{"num_hidden_layers": 12, "hidden_act": "geglu", "bias": "none", "init_std_qkv": 0.0386, "lr_mult_o": 3.0, "dataset": "wikipedia_en"}
Each number is 200 + 30 x the weight over its row's rms, rounded and kept within 0 to 999. Layers, rows and columns count from 0. The size before them is the row's rms in percent of the matrix's.

# layer 9 MLP up, 320x160, rms 0.279, rows 43-45, columns 0-159
107,220,165,164,164,154,212,123,221,225,184,233,227,188,147,223,244,222,160,220,197,198,214,204,151,155,223,179,174,152,142,237,184,161,198,203,231,210,217,193,228,210,200,212,161,141,137,241,217,208,161,141,226,222,184,159,179,208,171,192,205,152,187,201,222,176,173,194,183,186,192,221,186,149,183,195,230,232,155,201,211,216,248,256,218,185,140,181,194,235,157,144,224,224,226,214,222,172,154,248,163,232,185,169,201,195,183,175,178,187,248,176,215,225,211,167,208,271,177,197,160,203,212,209,221,188,153,211,217,165,216,207,207,187,141,163,218,196,223,199,223,193,203,127,184,209,211,247,147,236,184,190,200,176,250,222,194,210,188,220,213
097,164,226,165,182,204,237,213,168,174,225,170,206,210,209,204,176,214,189,181,193,163,195,173,164,179,236,201,182,180,255,193,234,212,226,214,193,198,168,210,188,204,259,158,187,164,213,197,168,237,151,224,157,213,205,177,179,198,203,175,221,193,175,203,144,181,242,171,192,112,220,224,171,227,287,138,200,211,165,136,141,190,201,195,250,235,200,206,253,173,145,177,173,252,257,207,210,241,169,193,215,185,244,163,216,137,189,230,202,191,205,204,199,222,187,236,212,166,236,170,182,196,265,201,217,173,162,244,174,134,222,173,202,233,160,167,203,230,202,217,173,200,169,194,202,188,156,201,167,229,186,204,217,255,170,176,174,166,210,195,196
101,203,185,220,202,207,170,205,235,157,177,207,170,196,181,179,193,259,225,164,209,204,235,199,234,144,181,248,234,129,256,211,184,235,124,235,196,180,196,206,149,191,243,223,168,198,226,212,225,181,183,176,196,226,189,183,163,210,177,188,210,190,162,267,169,157,234,209,190,201,231,163,224,185,217,185,219,172,193,123,164,193,197,257,185,172,259,176,206,236,174,126,216,177,196,216,170,197,160,229,231,220,178,201,175,253,190,192,220,227,215,218,176,138,223,211,186,139,183,180,231,220,128,215,143,210,194,165,231,187,206,194,183,167,167,242,183,145,222,204,179,175,256,200,186,201,191,207,204,201,236,186,219,179,201,252,188,171,225,195,244
# layer 9 MLP down (transposed), 320x160, rms 0.179, rows 43-45, columns 0-159
110,160,151,133,227,176,167,166,203,177,153,201,166,178,204,183,211,209,186,196,180,164,189,279,218,231,186,200,187,206,204,154,154,195,175,185,254,229,227,201,130,230,197,159,234,187,137,228,212,145,193,183,240,186,170,258,156,193,253,194,229,206,177,181,226,223,223,218,208,133,207,202,185,242,193,179,168,217,209,169,178,195,174,232,219,203,183,199,199,168,195,227,205,202,197,220,148,187,142,185,238,213,223,188,211,172,184,192,199,141,212,269,196,218,234,140,206,202,216,185,208,211,187,226,204,231,219,166,229,241,193,232,202,207,160,246,208,186,171,183,167,155,218,178,184,187,200,227,238,218,217,187,162,230,217,225,195,209,182,104,270
098,181,229,185,216,181,250,221,229,161,205,206,190,197,243,230,211,231,239,229,181,166,223,160,241,220,182,189,173,160,213,181,223,223,215,165,149,187,226,182,157,181,283,158,203,218,156,251,262,214,219,212,177,152,166,260,252,238,163,210,206,235,184,189,188,152,245,182,229,182,223,192,180,180,185,173,218,221,202,170,215,209,181,167,211,204,199,220,254,217,238,212,226,239,204,191,218,177,202,211,215,153,171,175,197,229,180,196,193,169,213,224,174,177,221,210,214,152,211,192,191,200,245,248,127,185,156,223,205,157,184,204,190,210,230,207,203,160,190,197,194,185,153,176,138,137,196,224,277,205,224,150,134,199,185,185,204,188,264,166,205
098,188,165,212,202,208,216,199,240,201,220,220,194,167,197,197,181,218,216,204,228,224,209,196,188,234,236,223,273,158,202,195,154,208,141,234,212,194,207,165,177,195,151,211,166,198,233,217,168,152,142,209,172,245,204,214,226,260,155,206,240,167,161,198,232,200,211,220,225,141,233,164,215,179,234,216,164,212,226,194,151,231,196,178,221,186,190,187,191,204,151,216,175,184,176,140,212,198,213,210,241,224,212,213,155,255,170,192,251,184,198,239,262,180,207,174,199,220,218,187,221,144,187,219,217,158,181,184,179,254,212,210,180,200,225,208,210,322,243,182,173,223,150,240,214,217,192,224,218,167,171,156,241,163,168,209,198,195,219,261,203
# layer 9 MLP gate, 320x160, rms 0.253, rows 44-46, columns 0-159
094,217,202,206,219,208,214,181,194,167,182,203,145,214,141,222,198,194,203,180,218,218,177,216,153,219,149,205,261,157,206,157,177,213,207,209,199,226,182,159,230,177,205,197,217,159,227,163,211,214,202,163,201,208,233,199,228,190,221,157,189,153,190,189,243,203,239,163,188,184,182,212,165,232,201,264,187,159,175,202,132,163,141,143,191,157,213,202,217,228,190,202,188,262,207,189,167,196,156,236,192,241,246,197,171,240,211,229,194,179,139,175,241,211,223,243,215,233,177,192,217,212,165,196,221,111,134,225,165,250,219,223,172,184,239,199,257,187,231,223,216,227,181,185,215,207,208,204,173,153,224,255,231,200,270,155,199,165,198,214,203
099,246,202,169,211,219,197,210,255,148,249,183,194,170,195,198,233,192,225,173,190,214,190,194,223,168,171,191,233,200,184,195,161,183,150,232,180,215,195,180,216,155,174,203,169,220,222,194,175,230,189,162,194,275,175,163,166,223,194,140,233,180,165,208,201,198,204,201,156,164,181,204,236,241,190,180,203,220,210,195,169,169,195,216,129,157,211,190,242,192,174,197,221,236,192,160,166,189,213,210,242,222,199,254,144,173,171,251,209,155,179,271,231,168,172,187,190,203,141,168,227,156,213,191,208,210,225,222,241,214,237,229,241,223,244,217,123,169,180,212,159,177,210,171,251,201,243,170,201,213,145,239,214,220,252,252,241,175,191,187,191
102,174,172,193,212,200,130,206,215,246,191,219,209,199,171,222,223,229,163,181,250,166,152,223,169,190,144,189,166,160,241,188,172,206,221,246,165,167,204,215,143,194,234,198,226,192,188,219,231,198,194,206,249,194,228,260,177,200,153,214,220,157,205,189,200,146,263,143,154,189,174,199,201,193,161,173,193,240,169,209,243,157,216,226,211,206,184,196,142,219,248,242,141,208,172,207,211,269,191,195,168,174,207,182,180,213,204,151,217,215,178,209,225,187,215,162,197,210,245,163,216,207,184,199,193,185,176,229,197,215,176,262,229,195,224,223,186,171,187,232,270,233,181,267,229,221,195,204,252,138,163,215,205,158,211,232,179,159,209,172,191